From a checkpoint of a small transformer trained on Wikipedia: width 256, untied embeddings.
Each number is 500 + 25 x the weight over its row's rms, rounded and kept within 0 to 999. Layers, rows and columns count from 0. Numbers have three digits each. The size before them is the row's rms in percent of the matrix's.

# gate: layer 10 MLP gate, 704x256, rms 0.109, rows 187-253, columns 192-255
# up: layer 10 MLP up, 704x256, rms 0.116, rows 187-253, columns 192-255
# down: layer 10 MLP down (transposed), 704x256, rms 0.0676, rows 187-252, columns 192-255
gate187 096:478481482461519534466497516527513498530528492487453501505510504529548548500523478524516505478475544476489487498487457507521482541499490488515545482492497488449522518481524496500487481475510540
up187 098:472457476460513490473520519484516505508526525473478520471475458478499507519501517527512499466493505474492511526498533452516500496494497487456559537527519506493527516530526490515519482525514526
down187 098:524488524485490478524531480528510486501502504514485516481540534507482514469501513507480522506495485470519500516475523535514461531477519478512455438502489500481498530492501465508484485467499523
gate188 105:494487470502470519449548487540521502530523533505541476508537505480483497489494492492479478485508538488509456518498527541519519528509482454487482436479557514487512522511500535519449530471501475
up188 104:524538499520521463464504467490514482465467513519491489444432509469533485523522476531534475490508477512483481523514535492540488535546510509467520474490505485521521538515506441479464466516506477
down188 099:531540498537527477486515476471538485472532479531507515492462497513479495470510502523509491518534512489509532512522471516462486490491486509472474588511479511470495484515508499490507496468522504
gate189 091:519508495519454516475470467521507525517543476492529472510470518501516479502487504513528486488530455466484480514512504491528480484491470491505504490507531529495497502530512504474462509465501566
up189 090:539512493476495542500462489487485470499515484522455489523512492497477464545508523474507513494501531530525501451501498490488493508481452522519524457464526511504528515468471469521531485468477498
down189 095:525469518494486482502493472512499475473496491488475478532493539478494458533487553480468468511462523508577496506510508460524539459450494525542504524477484473519493499515477489509486489534503514
gate190 094:463456491482474580461520475486487507512508498523488505483535550477544511479473471447508536538490479528497534444511504496491522489508499491476510502509523487504513538534468522495497486494486536
up190 096:483538493478510514506473457541524525533538498509456482484519502493525538455498453481492512511520464471495543503510519516486559496515488544496500482540536460499503458495496532512486512528500530
down190 094:530478545512536516550494463538478478490486466510484482472513507515471495527504545533516510513563483483503529511512451499525458499522512464532541568496516466478477472510538489496508469464462521
gate191 102:467517492494530520507497497511504524529491534514512525524518497440509473480461499481527463487482480555497482499458512489510476524503509531507518515493522500505504490457462531510481509493506528
up191 096:490471499529514479500522504493489516530490492508527511512477515506525494499479495482496471508537523524489525503516517506448502467488454475486464523471530515462530525493500530466516490490486528
down191 095:459535512481492511491487490476485487535503485503501465533511524448521503510479482471470508503493520519481480518499452479484487510480509530490504522538541510448542501496515519486451553513533481
gate192 091:489487445503481492517489473512474486485467514501497460523502457501496523488502501500515543511509496539512495536476522499510477516448505489456542486531484480505470485454511485496489525546505506
up192 098:469523511500470488488486535483551482499457495491503559453461471499503513486528538538508484544552508514531504471523476464522526506478521524526504503484530501536465486557505489525463505494475455
down192 103:515538475500508496486500494533514481499494551461466515497507461471498522491476528504517459536477469431489510495460504528453561461517475501538473505481491472543491517531524482504477484491527464
gate193 097:540529492522514510543510537513524518509528515599497507461516480492508505475499477490500451498537465439482524531463526505519452494501505471516487494500528506490518503536537518500530489478510484
up193 099:451489542515472550582527521534493459523462527537513475507494521510565493481485550498512493546527520463510532503499488488542509514481494496519497505519446523505531495494470535506496485525462511
down193 101:495515482521495429497531539491476478495517455515541539527474530501510487512504497510496502527521488485553452516489526520503512519522495540528514499494538481488516512548507499480513510447511491
gate194 103:485528480481539540492507468525522527504517493521468477511527452490520462499495517494485501436454489520512461454478499467523502487534470502517496515511491510496550505516475482494471506482494528
up194 098:539524486532497477487517481444505510478542482521481494492506539512499470485515473505510517526500528497487493501528480455464502528537448492501501516481487466504512560532473471532520498456499497
down194 100:518532524522500545506566543527494498504471510468538479512453521498504507510542494530510509515506480496476558502480482531479506481536568500497496605523492516499504508424504535501479479473485492
gate195 103:493536487494507494507497513503466534511508485473452484513478458533493487458530525536501538476490492477466468468505484489509538493514452560499507513504519497483509505546534482518537487518512473
up195 095:510512487515476500517522521503501477490486438520521504502527523518551536479501508559481493527484430461509478536489477543483492534498517480500518505491514451506499464499526519518499470492508451
down195 095:516531517545506477486496511474442462521502503514488506536485485510476490512557437503551486510499497502477514496467520446448516518540497538476470560461525452500483504520524502540476464507520496
gate196 099:506545448532530504502474513493485503479519480526506526480496520466490534486517489524526483498443503483568509489517476538459475468463530502512460495505488519535535498469497485479536495488529518
up196 100:495510517533534507493478503513557458514492538522520529457475495523519481508499535502461478518512512500564475475516522552508499495495543522460463526546510525535468504514496502508523501490470494
down196 096:418488510494528518549532498476507485495479494482497494501490490461520459497468561520494543491474512503486508500522495535447489543532484516501502512520557521493491524451447480515493459495489542
gate197 102:474524502472502496544489503495475468503460473479475527476506512518478527503506483499500544512496513512470497481493420488478543498472502454512515452532459485517462507480489507501519514497515497
up197 102:502496459457485529492522487504549479474511497494480523548498434479505480540536527479488511471505479461498472439519475471521530481497507506516477505496541501508469508477491512482469495521496473
down197 102:528496500494481429468484481493521532487477500515500493477492481503547488520488494512520463509536502484488511476484470519470506527492522541498495471506488516463498505456494527499483536478549506
gate198 100:493469469499537502514488510506481529563486482503479478498471463475510510508504494514514540476475494444475499523477485494527466495465484517478515527533493474486432494516481478489533531516502517
up198 101:516457510509457488543541535535539499489509519493498479493516475505516512482492528492501510471464511488481477535529456495549504510517483500481507433501483487478499485541515458463511450530538495
down198 103:496487454486471491522526503504504525487492491505442496487489473473475459528538464539530484511492482498527525481523456492481468533517494490484501396511509475512464480484524502502517502507484507
gate199 106:516524505534526514448502496464497537486503522492511464496505544505492519561518502430450459511506478472535480484493541473485486478495459491494522466476485521491535519514521514526507473463457525
up199 104:491522489502506496494487527451512538491459524439507522464524516468507496505462508452521488523515487451495475477523521502506516486455464469512544542496532490502513489473502539505509446496499517
down199 101:493547472490485475497479499459461477482521513483512479451521501448526470515483489452489512494488500505484517493551469463522527535542462478502459505522519475522461440514466514529498535498516559
gate200 099:496474495524456470526505525556508484488488488520498453503523479521466514519485507494465513459466512516529507490468536518519503509485489471467501505487506463503506525515490541555519491538515469
up200 105:479512498478474546516488503564541503521489504465490491469520527541520465541545459489511505505471498574515501516505514486486478449550488518473479522499484485504502501497466494574543511509526509
down200 104:485508502489494471482494485511531529489490514473493528512491517511469495481473522476512448492522527526475533524532473534483480495475500542470463424487489537510520484479485484469550482500503513
gate201 102:512518536526484538493459516488498459491491479475506523517530457511442461541520530489516504494491518496476505485521486503466537564485518545524515456519495523471488527446533511500479524491509520
up201 101:530491479516526533491535503509516467559477507476555492501519503485436497491481527541499501518545506483458514504492504515522477512482508472482515504533504534486510527442514494511468465534489549
down201 104:506465494504544520516553524515509473509489472473510491460512534491473512496494468531529490492490519491453536535513458492504484499514540484450498643514495461528482493487497534483482477509482495
gate202 097:494470540528505515495529493540482509539499515492486492545443493520484502524520529471491499511502544532515546477545523507493449509485512514528491546550496510534502514489519522525493496482522491
up202 101:522499476455487508475503527498479481512524516504480466468486507487490527519521466470484509507505466522509472489522544505499524515499483507456526472500531466489486518468475440502507440506505505
down202 095:508529500505508463536501531540529495510508479497481503495511511509472522534521535507501500528496532464548533514472508492531495497546483469485474427502485512436556497467541498523532496524491470
gate203 102:517502508509487490513511520550513504471475465539475410456531519503565519462474496454476518524464521508498528540531517498484496549554502458482482497504483464484479503497473483475494493487525483
up203 100:530505474533539486477509468508539526505535502496479518499478515516555519508551502494477450492512479519470477496580506500530554499544478496508461533510562513503512475518460547498519506510506491
down203 096:530561508496470509496480471513473516501486558457496491536498497474503502498466509476482490495497518462504495488516448468476502507513530501568449563447513472495497495483478472528496497493512529
gate204 104:500555510497503512510497540500544478426508511513525523466476497450457519522524469537473496513535460509535479507478494473510492497529533519506561477507463547526538529505445506483527500498492502
up204 103:505546506511496477501495498537506480460470504472492533500469515481504498498463499490530499515460511551492488548496506514489471523541511528495477441499517478487541524505478495501455500528454512
down204 104:551524516493530509535497484490484482491478496488530525482508494547508491526480489536530479441494506492551513458529484528468534495447494456474478450497509534493455529462522508535500495537529476
gate205 099:451490487481543541499493487530507515475517533524520478483523524520521494545488539505485503485521476560501494496504492515551506515502489471489487547489462516506496505520544484527471459513507560
up205 101:450503479512502504515516541469506462540510484506498529539509512510539536460522498506523495466455521518507497491495529522508549507508544502532492472488498489477448488495480468515467611504492488
down205 100:523488469540528466495478503454512494515473505507504493516473480501531511492482492511473509553518486503472531507496470436572504479493467491477517513529468511524516541498516514498534510445507519
gate206 099:524506467562486519499500473472555489519486482495515505521474481532523486524541553455522482538513473494507465513524458504495513514528483505511476496490532507482500541535509530504514479511498472
up206 099:531562493503510540485492503501516503524487488522504458520512491490479475482485528498481495529526498493457470486521531537496507503511504525533517516492541511447477521547491532510496477518475474
down206 093:496535507488528499516509455533470526462489503479512523500472505458461475472507533504503501461531491548491491475473521516494496505492529499491466570506504528516487519488480474512473542543505555
gate207 094:451464498501484462500504477534538517497499516478502490487502481494483490520497525543478511520454502485516570494479544535513511512512507491533466506503519501499492523505515532465476530527546516
up207 096:472471484499482496555494520496531517506522506474556487519515496492513504526455547511479474467475465490494519506505491525518494538506504475541493538503502470496447531455540558467474525531541488
down207 102:489507524471480492532532531514484526519464499482499478503487515537460493464515470510478474465489473502512463501505540521519518487503522549469467627506499518538516533507501493492506498517515543
gate208 101:495489520490533532507499443507506505475535539490512494503466480497520441486559484560512497477506464449519493510484550508494526479478479481485463514508498469475517514474509469489500528526530524
up208 099:525535498466471508509489532502489498474521494516482501512518479539540453525482510472466499491483474537467518523528513501540481523513529477504507568503537469504482501517491496488472503518521505
down208 101:526506502490472553491501493532518536509489520511504502514456514508531505534503493482554463516495459519490534494484541519535471473496524473508467494482500517495466522543487506528536481544506493
gate209 100:543496437497498506491514456445496487485516514473499515469563522518492467568496503511528509493466493482443533506510539485514496480499462470527506481518555464471491498497525502504527507501487497
up209 100:511471491436477476516517472539482492493471479534505510512514538493464502455482523476494505522495506474483522506544448463481512531486503552487546472473494532521508473491484506461474523507489492
down209 098:551569491495495504494505486494552517482491465503500559496461503495479519450521501470444529487488480541419546440502479480511540485464445509492505475458491464463481513536440516495485499488490520
gate210 099:493483487507516532526513533520491481488529518480475527490554518530488544538487505497534529476497510515522525509467515486482497539460550524530507449555493507551537524549473470497470509480537450
up210 099:489510516474544528474497481476495511562503513491546533495465484529488523449489471499512500531511463497511474513540472497511482472518495478465511462472473508473488461509495511489496467473494537
down210 098:497523504537464564505480522506471555485475483522499470509510493501506492493495520520522503498526418502482478444527509539510525516521464452488518503507498523515465525497517488509475497467489507
gate211 098:546494502502544516435519497524477517495488488512569469528477449487482503508502479510495474525536462475527494518519497499527489511504458499523521494481491485473533510508464532459459467505461484
up211 097:517482473491522491492472525514542513492530520519484483477448450482516488504489501515503461553466478463510484529511471526492471482524485478504475545482503547515513503490483527480498430537528499
down211 095:495517526498488477508490457503538504479485524491488498531481528528517565509514516477492498490503542515447455483510489533498492471443477563497503574479475490481504525503477473508513486481456476
gate212 095:493499466468509472507525503522554486506493552495516534472483514490471493469469487522461466595502482491506510480474502480528464488538499466477462525480517519457525511530503516490539473509577494
up212 089:560500540509518461506470501537472482515531492487500461505483480530514497488528513504534503520464509542516521495486479472507460510502486519523513503516488515483513512450508485539549521494493463
down212 097:520482476485462464518506497475491481510480512478518507524459464512483507498492477482436514523543484483505531490492546509494473497476532526497548422523462514493539490516458485486498514530526549
gate213 102:476483542527492489490510511496519515520443479479516515474517515491546503493505499493493501518482502497490515492505511505518498527512490495480506497534521511501504495521550525494513498463467471
up213 101:521548505461530466492504492489529517536522516531507505483526503493472512491515458561490529463530539522473465508509495485558507488493530476464510501487461528512535462482530513521463473520530488
down213 102:471458496581510527534501560479463492509516498449499489491453498485481471473506508471494517473483500484503501463496539525484515501526488499537503573437544523494500472515535495533505545457499549
gate214 100:472523511506482491478485489499503528485501510507473491523477477514500499498508496537502498538466459486515473484464534525476502483485533483465524552451502508482475468521484498489525528510478504
up214 101:509504519476511487542538573464474516529510540493477536518537536497494486513502503471464498463465494467458532499497486464527535533520499503506499508494504498521493515492470499515484457501504543
down214 102:478533511470480473488525516522460534492520553477541479480478516526429455467499519490466469487499468475499501485465510512488527518496496457477482448494513506514488491541458523507493504469492520
gate215 100:505560479516531492523486567421515449513522533485478495499524519502479487519530515515503476487537493489465530500502513483504512519518483500517503482526538440484482513507495505511520556446477468
up215 104:512432514522459481487486429517500530554521474503446489523481490500490504493506487492495492509497484528524513527514504485447499464495462515451508499539504527492538522491490496559501486492515492
down215 102:555485469484475550504505524496518522493514485507552536518516534487515499497520456484481521517472527478478463481483528528527509455508494432507510496499520472543506462486497499502509498508469475
gate216 101:523488487476511501540497505486511541548518525476517502506499459516483507507485504517501474497469501507508480472530489482565480541539524464497513502539502534450513537498480531506506537534529526
up216 101:500527465538504484503492495523492496501454509518519506515474510506519488539449492491507477542489439475517481532516508529506489516503475516544504517491457491518513527487501530554511494488504532
down216 104:520525493470479505500493481527500534534500504501485472535503527542468486475525465483511486474504519498541459522511471504506460526503528478523526519525526560515502506478479474498492508483507489
gate217 100:500441500471509511529471491485500460536499489504519527496479421510481526513517533479526530499519507488526478492480503477501520504477527543526478513497512541502460502502478510496442509460486556
up217 099:521503471564525512454487497522457515484511494479476504505511533513479479499498457491468468501487496494527533526525486525537493499485561472470518488496553503480503478510523563513507504483555515
down217 097:484532455560515471478489529532491484487512519528458476497503503475493455497523461537504493504476499478498500501511487467520521495534488464535506455499454498474505491524495477467505513464482467
gate218 099:473513522459518506551460461479509488521530539490491492520470515502534494483491510513508493497537532509503466522509490498502514485537494511498510528491485512521529505485501504460476507504528516
up218 095:505484462483552506498502502527479522458505489483519516492519501474491459507496472528502534488488499534511558502495461489504445462522511493473487518526499512468494472510557500491561511484469496
down218 101:499519498526490499495531489500505506531546506476523507446523504501487526465537523448491500522493495493533509480473522522488501518505495523506511451450494468524511520471493515518515476495514551
gate219 107:536487492489448508483507499468543510490499525485498456490474494518517518479479500501525534513546541502462480486468527454510526509528484531501513476515503536505513459511496475479487511488484486
up219 102:503445475505489490494470501506522458476502505538487531515473545479490483444527466491533482485471470449529511499535458521505481535534490494476489470492536495494456496523515501517502488501511490
down219 105:476502477520507501542473486460548467534503475514508495531523473459489482515491513519494526492449492507526451465512505537464523531600472485506501496525514501453509507481536552495475532511478476
gate220 104:518505505512492508534502477475480472484487455485532490497522528491515503480515498517506512517465476470525534454510534468511500490444487498443505516499543532508523491551530500493491498496462557
up220 098:488488509494523465505500499464510516492496530541454536524500483505513490539466492534544514484508529500535493501508500461535504487494473476488498467459489523518538505501451493535520501494494483
down220 099:498575494484463472482465556503471452523492518513513502477490486503493491527502487498478512483552514521497486470509522499444487501484433478468531489483505470508495500531485494491520512521498513
gate221 105:523485508509499461525501495514529439533512494465506492542510485509469496481504476486477500474455511467523509530471462518524518513489457495535521519501495495513529520476543465468486511459512485
up221 101:462481499502517520463506514466515458522512503502510510484514540474522478508510483560506558473514513473521537459532488498519475483529472489499502469492489490507494467469500475527474489486532493
down221 104:513487473530503474517504545499503507494497493532488502463505493509486542483465514461498535472498479521487445526482473517483530478515490512509538508550568477516499475489509490492522489503490464
gate222 103:516498496546466495539502499472475490509461514508486446475537524518475557522528526561528505502509523515531542478485478483494495501519465443494484485546514496501528504542496495520470486480461444
up222 101:534445509496548462507521475475492523520534539535480497460463504490462536485499484520469512505469480494523494487484475478506496528504486478515496545547553524447524527483524524521494520519477551
down222 100:516498524492492520512474478518468474490537532455510484506460503500472538495532487500446520480496479493511473482525532458509511505538459478497475514505509496556480470544500527473509531487506512
gate223 082:494515486514502475493493521534462488517496549528484480471516480486522511501519494492473507496520522476476480530512529489452527482503479471517492474532480484471498509477506499466513466501506476
up223 091:488480523515471494465527526505483495465510519483496499457528447498520518494488511512456521535499440478514526524493500523534456536521495477533507558526522508502533462486482490508440463523507509
down223 099:502526491486508518507500511481477474503524511538481458481508492553535511545517485499476495491505559464502476491520503481524488504502491474535493521497483489470489552557500495515545523494485526
gate224 088:460517501487469493510505468494493478482530490505481487489488494528506486474480541495525494568502496523464502505549461503518505541467505492469516512535482498497527476529484506521498482521501473
up224 095:478515485544512514512481474501520522463536533453522512526482500479468479504476525496502537535510514514493521495474474539472536493482530471480478522533487532490489512526524517502472474503552492
down224 093:541516529483524488492516491508503487484528494510510494439525478475476446518529469478440496483505452508494512539488497507534495533470510509467483589512504484499540506549516483492507497514524501
gate225 099:505494542483493469492500451518488569517486533515478516513511537524488527533492478497516512525493498452506493497501521515510531491513497525491435451531515470461501486489484483505499494486507496
up225 100:488510468488495519485486480515482489455517496515550503503485529482490496490477450501495490498477545502503465451520505458496509500483502505480521524502549507501516552497475481532532568505513544
down225 104:526503531456505453497480505520487506484504467549498455469490498456513479469493491466507511512519517528514455481507503483544522493465495496499551439462508485522499478483501530485555552513468522
gate226 101:486515465456502525501490522494500549517499512476449442509550514508476494491535510519477485495473547497524477539520470485494506473508516500503517503482521480477464476532500487498524510531518481
up226 097:531497515446508528472502477533521478507491529518470504495506497539489486519473458473517487491491524570494479521490513535517493536523512471493521544490520476494485458535493480484475483537510504
down226 101:531484488507513515489511519541514489494509502515535459479506498506524531487524498493476503496508538545516468496508523512500487469482468502472499528487529526481514464503472499445500485494510519
gate227 103:524525512489502487513456525504490486457500488503476491527497507544506500513508492480516532528532500512474487554544486517522504491494435484511498513483527511507504510542485525477495487488491475
up227 097:524513498479494476509484486470532484504498436466504534472471459529458518520501513491472476525486503486459511482467456486512468476463494505492494455509484492509514535504465519518461511529457525
down227 102:529487473502498489567507426472508515499489534506554473542512473452472506530505513531529508543501473468502520468493491531518518534494511506533525515508503502511519482479531521486500500524504509
gate228 094:482474516513501498499457475437480501456476499497471493507501465480515518469476479484510472468504508495477525540478538518467506507520532490522485477484513494541521542513503490491538484492488544
up228 092:483454526510520490482451507450505475484482492502505484473494521496554509478502469535496520482485470512483489486466516510495525446482549495487529585469473515539446559477464503513518530502533500
down228 097:493480510546507512502503517512492493492511502481536494473507510491476469533506503507499495531496475475480470483504494504510491511507482507496506649526482552444523502481493539468508481472510496
gate229 097:483516508510589515473451511534490494487501521519497490526472447494513495474499490506511504510502533550496529543515517518467501480467494504464510489517456517489490519539498531475469443532492498
up229 095:505501519499527527515508476507526502504474482495500471495487467482491473479442496474529488530490513539489491504536551482517483463513518479475530525457503551505534473533491516507496548500530463
down229 100:471489498525476482482532542521486533526506546540487474462528550512465494477479522522496534492485499532492476510478487460525538493522496516529450498540500422492515484500503482501455506502480509
gate230 096:503442504512505509525526505535542527503517515437521511494501486468454534514452525474520526524467511496520490462507521524503504500512509493474519495528508462497531447466510537540501534444482486
up230 097:538511493499495503519511456545552513513517522487540482489521514482478503529480515481513543490497510473504473527517540526548499444511554512518495537503513526451470513492475527494501543485489520
down230 097:490503511467497515478517513507492501476502504506489527514498473506461488496480498512454506495556483471468470478536504468487508500490486507497535605493501489523506500484512498516510498524535538
gate231 101:482511494487491485507478460482487488528495480544485481453506486472485499476504476506474521472470472505520500505493536485498520511443496539529459552462526468533487481478504500486478526520527535
up231 102:429467482488442488475519558521499474516519499499499475498500514501490486519532487511497469517504542497485505519519471545553520538510474511501525534480511532494529524533497510540488515534507495
down231 104:527475475516499476500513463560545474515458496469487497509481499484464475494519476486478488469516495484502493479472492482456516501508511474530500510509518483499480521537473520475503482518501510
gate232 102:527528516518517532505472459514478496479464477499475490516500519463494505478480483519465479530447541490526521495536535499483525490566513538507464504511498511459519472507492491474501487517504463
up232 103:485525477486530462507506481503500499497504507473527518466515487464490503508506500536534557435495528559481482503503515462494448497517516500507492469528484487486474491561498497507491480522526476
down232 096:516511492529497462484534505516521483493491484529462506441502479480505544521538457484537507480497520496517514473544476451520519535494470494473494468550525509531502520516511539527492513471494530
gate233 104:480470539509494525480443489514477511532449510464462492489487546482549496499512552511494458521531518507480523506512535516480512517516480532568525478516524483523537513512527472509472511486516524
up233 094:497531512502511471478479496469499522509479497498516464519485482520504491502472506450480505504507493544510517497501474493490501479523499535477446469498475449508443521509505505482477473492542496
down233 100:454532461512501537504503486452535512515482508498479456519514480576464519491500460468518542479469468473491528456470475490431521502497476500457525494448489481460458528478490512502545499485501490
gate234 103:550530512514484524506514494496490508493451482481502487502539528473468527498499512510506504545462513495473523443460528529500484525483490489480522495480476454496511556482522460459480525468468518
up234 099:466500534508515497507500508499523536552501499509507480486477487509467483497512516506519513496497470488502545507486475489460490552509444512478501492498526577512516505497529484557493500476474551
down234 100:546530519497482509514542494500514508527507569503490517511482446485497493463475510499479512537494507490493525480489537511502469485472547471462537463499482493498513503502498517494504559480503453
gate235 104:505482497492534521473520498498506487512538530532504515493475493546479503466496544493504473514493539466517512539521535530455514496455476461462476434495473528455528536542512514519554508476528495
up235 109:461500473528497549495497501493487490528535490529517488550507469465500499498502503518527502507547523469489507502438521532532503491510480490490521521509487506476498541530448485545496473523521484
down235 108:484504518499496505492513485470485506478507482503520531485498470517481469534504444503495518498542527426513519514497527519456489500458505431499522468539517477475511566496477452518497483482502486
gate236 108:491536509552488485527516488515480513568507545501508464524511515517506499517515493481425503491508507519530517534493480517493477483471486476491471488495533507512438507515527470503487532444451506
up236 111:508509513524484512504539474498465432517528499462503441499518531485513496491507490478504531509463482467517513507531497492511480531505473500522527488517459517500495508529530492499516475518513474
down236 105:538552467537471478505520466534499493522494463530545482549511474500489488512475450460465526505499491513528464460522469486469534514486534530511496512472488481530494520488486493499488508492515504
gate237 099:468496491473453500544494477486524478469479505503516546555514513495464492516458485497511497466506532473495485517476503519492476531557529528495510498470471500483490512488501538458513483450489492
up237 099:496521506470506480511503493495494490508506460444497472486498507553496496483501489505485499456468484456515488531499515520500482488527443535452481504475452490493515547514518462540538479516499511
down237 096:519533517490515490462493526511460515431493496490489511439499487500553497493516569505500491477557507463493467515475519465491496503526482506530521532465530538477506518506508505438504521521492487
gate238 092:495496452505493491532487491514520516475475512508520488495468520489470474519550502505512530478530446476475515482520522500508472561495473458501471451518508464491531457518546474472467495478497507
up238 098:475528543480510508508529491501519490521522429499505494512538498492465481497513518512502463480506507482509487504501540496484492521540516508506520465484479549515502486479509497499508451467510485
down238 092:487495447509480474501511516505457499508533522472502459483558482485534529523486498513501546482519518549513508500490523515508514513437496504461494422484498475514479452496491482506492525511487527
gate239 102:532517465519517507532464499483517481493493493535493489551504464563487511554515469477539533511526465494488494479483512537516474531503459468484494495474528484501469497511498528480494456490538508
up239 102:522459534474516479504495505507520481464523496492548532487484537445488515515472529466504491471519514483435490473563456501463497531520552485548501475491535543527477478509491486503537479481481533
down239 098:504519488473502484518506467487475560495494449505509528502515497491503546522475522487522476493536518476522492557502476524500516483482513508520484508495514504482551514477484450482490480511518512
gate240 104:521498482559508502516496509505484526528459503481478475539533492562525486511527551488517496484497540504509454478514513462507519485517502514510521482479476543497494498501497512487496481500472504
up240 103:499477473489507517552479507522524504450533456519527498483516507476517519474487550506504516487506535502499499468516487491486499483481476454476482559461509498483505484501464547551533507490511500
down240 102:561509475481500476495503475487463485513508483497506515525495500485526549514468514525526492485563487486491514501517523495517481508552478454487517505546469476519504489541474524492521504529511516
gate241 102:536516491497510473480505496517483457494518484471497514470493459546516561498515502467498533513517494496476515485505503541528503512467494534500460475511498493479475505524515519512502492469539538
up241 104:503541520494501497498480564496492494519484513540475480529502504492521505457515473467521485476484449498487528474496510512505506486483513469477507426522496488499454491518497507512561496492480457
down241 103:498500484495520488478496512491522508502453469548491481491490519497455519470530483507490465477497509478493511456526495553503509548480484503499462544485532521468526501550511471530505451499489496
gate242 101:515482495476455500457468456558501519473455533491499478533481479494546547515521494518491498491480480532504492520519486501470474486504495484501513514506541504523497545475475512516460455511489529
up242 092:515539510507504512530507519516550492469529511489548531549513487497516509532484451499520496502490490486471494507509502502489462509467499513517503469511509525503535519519477465474515472514505478
down242 098:488481513522462485450464490549457525501448481476480496538513476477546482539468493514494499558483483516501479508466505472541486524542478480480485481488521509507523536460455488527480430546519494
gate243 096:572558500523516468477511527493503512516536531534485468473518536479479495501485513510486511481523487457561547459475471507466470496475462504455527469467540511471506497517520448482466498540514491
up243 097:488490509533482515558494488476498515466502541542519529499533462487487490510505479499476478529485537514496513540502494539512514459450484485463498511518516515512499460502501533494491535521501493
down243 103:485513532537477518449433514512538534446491440510572499506464452480503515515524516471488485518445531501495498499493489523497539494493510489491475475521469482525505505510542477499514524471486534
gate244 105:538460488501547522484521500492472502497506476461472473504516521538509495461447496494541520458467488502527500488517557530502523511507497487473516523452513498474450516520473508501470523506539527
up244 102:519536491526478462481510512536549518495532506533521522458512517482533514481478544455493548502470546488466504481513531467491473463463461474494476479519483456515477502503484501468530449509471466
down244 101:508504535513476479501489474469499523511501575503474512479516493543484494519472530467489492516496536512515497483477523513489505484488537514515493476500492498510524466536513495505518498483501477
gate245 102:445463476510527518524508514490511528478473516467456522458514535550500485486536501487483520531459520522498476470478507520487496490525463541545519521531499488493524548455528514487556489483486507
up245 104:504535530491536492509482487464483464455492462487499483500509503489518542489463497560533519515512508497519488478479473475504533498489516495512480539489528516502488521517551494488500486475501456
down245 098:504505520474501514474488482516494491497496481529471528507507499475437513475444532519466518458466478518517517500469472451507429485527494501493478510537503441518489489550468497535523480497505516
gate246 103:517496528479527457496497550436482516495479446494515494510511502488474537525543502495488492497539559503510542509503468489534506475521473487495470521491488499512555494548508472521511486478500482
up246 106:506430447453510503477499481495451528505504485532523534465505539479476474435517485494457521521501481500511535470488525535525491488471513499494512463515467502485487452464479524516464509456562474
down246 102:546559506458481513480506492498455546502475507524532513530544479497492515470527506501519480487520487505489496462508504519496469518512501455457495518504543475551524465530490474505525522491477476
gate247 099:518535494505499523507480495469528517543489535495529552505499501511532507514525514506478437464514481487476484522493462471521482558482516444448492514527470479504536500527510502522535517469481526
up247 102:508468524479497489504474530491476518467519508531498543531521483495524502500541529511509478472527512495492536489515475500552484530486525521514543487530509507482490469545495491513501486479518527
down247 102:493442514506506475482497558514472524536505494451504507462510462481517485487486455471472525519479539484518513538456479509528500547542474551482496503488470514498521512468555529466502522540517458
gate248 104:507463520508499518470530510470489502503475509477524495453529526519543487506511466549513488483518491472530476525513531528541479502431517489503467550525501486493494496514496511477509533483500487
up248 103:453492474477493509485520467534501484462493491476517503461486488481503474515472498510458565472535506504523498486468518482506541504475482483504493509514529505517492530489523543484503476497477476
down248 100:457482480497510496498513517487476468462542494485514481510479494530492482498537493504525508489446532471562489546502524466461505503484441470473505505497517550516510541542510499468483504526519517
gate249 102:469525517489480472525494510459467515499507535542538515522509509476512501476494523483493447487466493482496510478526476521530506519505522499526518544541525488493496497508559477492525454517438466
up249 097:533535478475462484482511496540517508544518501511554499491496499491547481485425538460520494462512488500505484535484487511519508523464500507487453536480487501521553481510473498518487515522520514
down249 096:498468538488517488513566540509517491500517505534516505466524512534492519472511493500484452519472507507450517478486501503479508503517498493494479517511500480448498494551514544481536539530495525
gate250 094:498497471501488530511514521547522543497487494489474481492485509500471483488526482467488533540540437500544524497517497496503485488495457488479502557514511464508527538494449510557516474478509503
up250 099:526495492535479537541511505526519510520509485475490538570525508507481499513480492492498498497473515512469532519470496511529486535513531525431458444495453468568524484525451521494487510529514524
down250 100:454514487504504497521472498538502474492459491461546463443501499522494504560510499519491525463558505453503497488499485501478514480481477502489549470502507546531507503525466484518515481487474484
gate251 102:463526473511539464540492507503527509487517464483487507496473529502480493532481480494519533531530514502562501513544494463470486504515510520485483537506519503532496513536530501503489521503462527
up251 108:510526505458453496471489501505546508480529527516543481500537517492479506476500474523488490488472442481505477519472479477513468523448501540495565547471501480481486497497467475512474512484529549
down251 099:494505485540497500483461492523412479526487458470474537512515504455534502486482479492541470469470483472527516515499522502495512482498475520514513405497525495548467480539523464490498498497469478
gate252 099:499492482519428494485483499462542465461479534512476520446531478502457512510529482522530492525567479478498513498488482491524494531476473512498529471484527486486493491560505478487494509472507534
up252 091:514449475481498472521490498526518511475512488497524548547546506543492523506509474469535529477503506546495486512485524540521450533510448506520492479474530454481547437561493463461515479506480487
down252 097:493566511480484516500493447498474507440494504498497555517483505493500506503491500555518508496532484504498499530487507454452528513528503476514521521528504455500503544480499483498515518497472481
gate253 099:540487433509501543482504473501497529522516536544526485489537512479516522526484478515535518510569529464492521544529456485494506512502507510499489522505460465507513503511521516488494496480502546
up253 103:484461549474517523532515476505510488545528507453491488497476500494473525445553485440471518475474467501478473463488516485496524479544503531502518450528491530513492486460492515459539500492465463